From a checkpoint of a small transformer trained on Wikipedia: rotary positions, normalized queries and keys.
Each number is 128 + 24 x the weight over its row's rms, rounded and kept within 0 to 255. Layers, rows and columns count from 0. Numbers have three digits each. The size before them is the row's rms in percent of the matrix's.

# layer 2 MLP down, 160x448, rms 0.163, rows 0-159, columns 192-223
098:129133126093153158121185113102166151133157093095156103096137069098130095163126139120127122161117
105:080108162091151124141114112094127120146156153117129095102149132134080091124121154137159103149115
093:144147136104146114100129121151129137134130137079135139123062153134152107123106142124129164161134
091:135111141165080135113133106195105100126130118135097120094158086149177118127168119106109122110129
103:142131111147136119159129122127143088114142152166129115194155100163128151085123124160112128109126
090:143095094156122104130159112160168071103116123160156102131124142130144115139161114097125136102145
101:129149117178166127125105160136061124133107143138101089109124111150143141106191146142158150132113
092:128071157139121146145117083148128131128105092064156128106199147141174103158081098142097125101143
090:138143163106090123091110127100150103148086084146120137119076154149146098135137137129153169155139
090:153175132131113132103141115130168144108087134148117142160129144134124152145097130117068120113147
101:177140159136131144107127138092120135117100118103087151135162121154143112136141153106111113155151
089:136133118130137154124128136163152157148116096164129093134097176178109165151125119091117122162147
099:120125095114169131148118158179134088111129112157130135125127138114119129080129093152129125090127
100:112157087089094116088102106088162096173129143162159090150159117123133120157091116094118174143126
096:130111164090113149158140145130119138125155115138162147078116176069192140116096150124141129117113
086:126122127029160138146149122149089163147124103118136090144099167177155133149121128096147160121113
101:146102115102120108150094115095116116107132141111116139117137157099101119151122140142114111084098
088:107141170126122122120156141108113178106099140164162145127126112175090107120153146141087139142146
115:105102143140111109104164184113119119122097121169116153141161131147127099158150181122116118137153
091:142154113135135160126108090115140128118139151128127099140161079151140106070077109143131117124134
101:121106136091143129164135145143100101163120073098135065141085162114099133102140077110115180148155
102:121128124116159156148160142155147113127128166137150152142144153120116088124120132134135138105171
096:168090136147186146131135170132096140136136159120100160131111119124063133089115124128101160164124
097:119114152128086151163150093168142114122118109133169138120124102126113114082109137158151124106130
120:168098164126141125150088110154096134116132114116164100134135154147131111146140160138125133095106
094:130116115144131113110139135121150147142144156136146124091092142120122104137113131160089110135106
096:140135164179134094119099141151118153120099139096131158113096188090097140090140146167118166158130
103:067142202131097135119160122147132155101139077136156087107106118118168120107097120144129099160124
089:092132135112141083141065110145095083121094109154119130155158166144119168109072084138161130140145
099:119169102128169117139087158167117152089070121139135181133124150111127118141121145137110141140099
093:139124105102131157150103134136118127163101116080150129158134099156115150144109133122131096136142
098:130110129122087121124110093164139148132148142096134092127114109132141176140117075121139121099116
097:142140123095162151150147145149126134145136158125126103129126142124116135129151071124144146074102
089:073140072128126094164156141113137174174105099142117147152126082106139132090110132160135105134111
097:136130105171106128135123123151123145095092102129080063173117112168162136158137119151135068096119
098:113158118122133163121151111129123171111123055139117140163085182121135139103126138115081131136168
090:082146139167172103112095143093143156134133133160143140118118111131165157112126145145116144146114
094:154121141126111144110154137171105097128100130116122115124135086168172130100102098102136145100174
100:105154100145148114151155149113129100118129140148106084092120194144134133096159122150141134126177
100:142138120130136123067116147108140113108167079123070127131133129168121125127146139117129113142129
103:127118128114108124126155142169125111151129110123078138128123147123153135125114169144166136175102
111:107180169160143096114097119132102101147172118139136152124091108125119156135153131139095141133162
098:122166130123163132091103135076107155121161104159150079117150158139109139103168124140121105129174
084:151113105164167133130116146162107131121201182136131138114110172134079111151110137137106131135143
110:134140116182152139105097098130114156104136136151118088144161124104113172111146136096140136129142
098:114121162178130103119118107176117096095093144131128133156096119198108119125098148132147128134111
095:146116128114110108136109107111141165120135137115133093139160120110134090132084127125114133134098
098:133135154155104110146151196142142088123104093152131095149128146082120167131140157113103086107118
096:126151133078165130139096161109122124129141135163129137067126136165116127160137137178099124140151
107:119147090128081099107146123081131143123125115128144121142157087120135176107078071097151119076119
097:134104159107107125162083141091180138108138149058099114147119146150111151141139155113133144121153
096:137157148117114139105085134160109107108139132104140133148137102138160166128142097124165144086149
099:128135104138110151152140173167099112129168126117168142118117159105146124098139107162160141145162
104:127162154140138138140115094128104127117114120099152123160123104171125162152118142149121097129123
090:157172117122095127105141126079111129146147132154103100119113152144116139110144124078116139121131
093:144120093160119142136156106081161153119110134144139176155118103136144130110169128105169132196145
108:142144112091115106149102130164136148122087145161129143112132123134154042120084124146134161149154
100:116133101153084131121122113149096167138089091107110100171140087107148163101195121155122119114113
201:128155154120135078151112127161137145153081141130165116169133132116172141140139109085094129093145
105:149108141143135167133137159086104107121114160130105127150163122118104124171107098123113114111127
100:123145142134110099132126126124143137151140170107128105150108143103111118113159093110122127137119
110:147126131117129160174133061145106142139140124101131085152112139111104104146147119178098121096151
093:112141084150143157133154123130100138122110098144125106092150094135143096080104064186118162097123
091:123128114117120096133175116093154141122143159110160142126146130122144121091122127131151092161146
093:136160108169123128152142118107118131096113130144144138138107120154139135068137153148112129122114
092:132186155116145103122133132149087117134134123118134091133110146135122133126152134130113113151115
100:073140140147115140115155164148102143132121157100164080142086116100213177116162164113111147096129
120:102113133112094154112129136124101137139052120088163175138115103121150152150120154149113116145141
095:112157124168130089111105143108133216130102096085161169136121131178133176132145124145175144135122
089:145155169080179097158115128150177140110102137106093154113065101103094128111131074097125123127138
100:118123165173099129162128114095123119118139098130126139119150145142193087134143154155121124138123
092:145126128105133159147116168113134127158153107113106166116140134090122069131141126162125150148106
088:126141139135101123143209127152139117118138132117131061092160144121174139123130129127114155144139
111:119113139185208142093127166147164156116115132120171122136081152120113107140069132093148118122158
092:170139146117099158113131148131217102146123091128122121129130147131113106113120146163118104120138
091:085120100101112091115125112115119152099136093166087143138142168108147147095147124118130105120143
085:142106124121070151139119138168124126135110140116122086090093101107121140104130129134098121136082
097:145125125109139133110103098089119077155127119089154127107147106168124122165101113094109124112130
090:137133130153168167140108154139154147110074143137131121129134129110157125140133072142167138135112
092:129129121174163137124121129160182156122129112100139142111102109116185152120093156122171153102114
097:134119124119127115142150127147129115111086126157132151129124134137162138133095176182127109159161
095:136109117130087153133106072148162152142153092109114156103140128133120126129122162125148114161142
097:153134114114126121128104129150162164103155153074151060134178127125124105133106107086103098121127
099:127107140138135135155092193113143114133141122156133129091149096136143106119170122116147131158099
088:173134120098147111124138133097131163132129093120134132123184107110122165107162139126099124115116
085:108103174146156101106155106170092112149082076127083123173125092127116117143081149133101116072152
091:112095141103180120125086123147165156101131066140117138110150102111142133132124112138110117135145
097:084089092126159121118147142113151120116109129113141115137105149146130163111135132171193116135103
093:155086155112125122180137142109130140121155091071143078108138116121144150130137139101136134117138
093:150083145115119152133168096185131089139116130113146174104138155130103155096130096155169123133120
089:099141111107134108128108162175138099113108133120095108167106118129079140174115106130125092162177
107:147162110150087119077134133133100108154165117106129081081113147122143113119145088156120091103161
089:120098147119115110094130108122119120152123113133110105146140140111085164133122145102111159151135
089:087128096128088108109122073160108096163162124119166121119137139124114106105137133124137118109091
095:107130108108119153122173102127129145109183168122132100103157139111151172079163129101144147153064
095:095150136158128118115145108102134138098085177114157132131129093154103134150116141150152094110118
098:143077146168136143167117113148148076121109143101113066119110098144146170122178156124104166098134
091:154173119138104095123107121112088151136151140169095129113135124115174131101103135119106115160096
116:147119109126159110118105099145090165113126111125146158148116181111140151102104138048169161099114
096:103177139173166151136116094108134128104153131153133126120130074092114112127121128101102108152112
100:125132139159078128111126122134148117130140099078083126116101174153125157142128142122098123073138
101:131120115151143121077103106123122116145143164141138175176145101128153123121146141105148096098135
095:136122142172137129112086091130123092134124127147092114102123147146106114095152101113133114127133
128:055125124153125111145134163123134110120139086104142105168135141119116147123116086143151138141145
102:119120136121095095095103112124070153135121132137119050138142192077151125131140112159123087124142
094:095109104152167126100167174109166147135104135155159166105143136167135102141113173127098128142120
092:143122124122117128147115107136125097144098116145165150149106139107186117139107146164180135103123
093:131139133121053152110169146129124107099154130118145080109096147117142104120122120130117093130133
105:074169146097099137139126122144114124139118134126124122118110128090172136138184135084174120126154
104:115115149108133125127152085129172111141091126131107149139164103142121138157154124147108112113129
101:150128167123125082094108122107140104113152090151125108114164140111138140112108164132140158130104
100:127125153112111150107101109132125102112170112131126117128138141133142096159120132084137127156150
094:140106129115097117145143130088149122121149126109091152105124148125107127111106148154106143116134
099:105072144167106121140102120075158104137107145104096125116115079105163106117139130145103102143135
099:127112146130139166091124111106114148139128129059169137105142121139155143113127099107151114119128
101:181070143150131130080129094148117151129131112152150099157093157177131134124142154107124136087143
105:118114143133098138138169131125134121106124159157109127103133124158094139095101096101129128137148
096:105149140155110150146141134139151102123129064133127133136134079068157100104125100087146123135088
095:122161122116126117083134124104138154143145113102127189129116144116156103123128153149111103114141
113:098080137093153129094111171082134121120103111153116147142108127150141124121134151095116093137174
093:114148171127096129132150131144139154127085129092143129146126120095136145127159134150144126110145
095:126129141099160092133116135155112141119099122077134133150148154115122137135141120136109159081162
104:122102157148129122120125114147130099103104152172153091145144124123115125165148161103124115145120
091:114113143153154119125145131134112098161120147139124092142121168090155141127129147140082145135127
162:129169120159151142115128121151136095148096116145149101150145132107155096168124132147139117118104
100:102138116138113128131135108104118128132156152142093082120162132104127117125126167151125144131121
089:136122156157111119138140189146147150132144094165130126172130109109156124116151156153123148119086
098:104102137127108151098136155118126158112092092091126134154109162127111137139152115139107116140131
094:147119102115137148107058122104133122131149126121162159154129151108138156170143119111121121151204
099:132105125112158059148127131103118126143132129134125133103137119106119133084138101145157132139154
097:076152152092093145128111135128154134134152118176114066119123141107172144095133070163124117139107
110:133107135104108151141111110070115103115100170155129111125123121179105128121132161156128120124181
107:114134134122127138110101146141162119127100169129153115139098164157133156122101091143156139113108
089:145126092097075163139158137150113083115096143153160104118136130126118113134099109109176111128125
098:143104137147156104074155100111125155102122108129149158155096144132122137167164117114116139132135
094:163142094141118112148130098141130149149119137112096171145117151127116143121121136112120171140128
095:120087134140120120148110109114091109125172149099150115140111116099106175108118153093117168134136
102:109132125119149134105161129137174122134117074123132169136106149146160113143109146121144073153123
101:140128162128160156127115149104158130118140129175153121154155161136139136128112168128133135131125
116:135096137128163152115179121134129118109133156122128122135198112146165114126092097132093120118127
097:135152107133115129162115116138119164130158156116156082151159115140205158121112150132147151150136
104:074106135148083128108133135146115110132123150123099128140168092142106067183147167103114105108122
087:093146101110180109132133158177116177134119109103109124144078146124116132131146152121139153052132
092:122153119128140104071100133117120076158137083124092103128134163165127081172154146165133133132134
094:178166142155138141146166125125133130109128169137093155143116126126106093145110135122124212135129
107:154093127122116139143098106133156126134130137129177165108105135110127168112103070131117120180140
095:135122110153114141117083141146141129120147150112154092143068123147091148138088129134162123167104
102:121129127138123104093093094130118101127128127097075168141129095111084099144104170129132148135162
099:174140137110095096110066135143084117151143132154129135128130146142111115105112116141157114151095
103:141165102184095140116093126092159138132151139140195105139090159115088150139110111151158114124113
099:105151130144121168101134146148106149141126121076119104086124097123166144090134125119112163156099
177:138121130109141100144136113139131151151098129075176128158129139133148143132164139144126101136165
089:063160133115124126105103130097120114141144148166133171107167099096128158141102121095131156141092
096:141122126110117091132139119129140131121139164120112130106125107166125154143131101138152108144142
108:133124155167176151170110160113118137154123095154117149128121148133195170112144162131096114118130
095:131145115161152146131105120078162080135108099149127188141130138100085117171093144100132109110115
087:133171118145127159105128120121091137136078118116119156146110142138134149151111098094073141101078
099:133097138131151166140152178163165074117108168102140143093102085123095149163139124132079112140131
097:120171126145111125138113133130116140112071162105093118139090171136095118095156129135142103098172
096:139107148133122124123117135116102127124144126125110083147098156151116122121126100137100147125125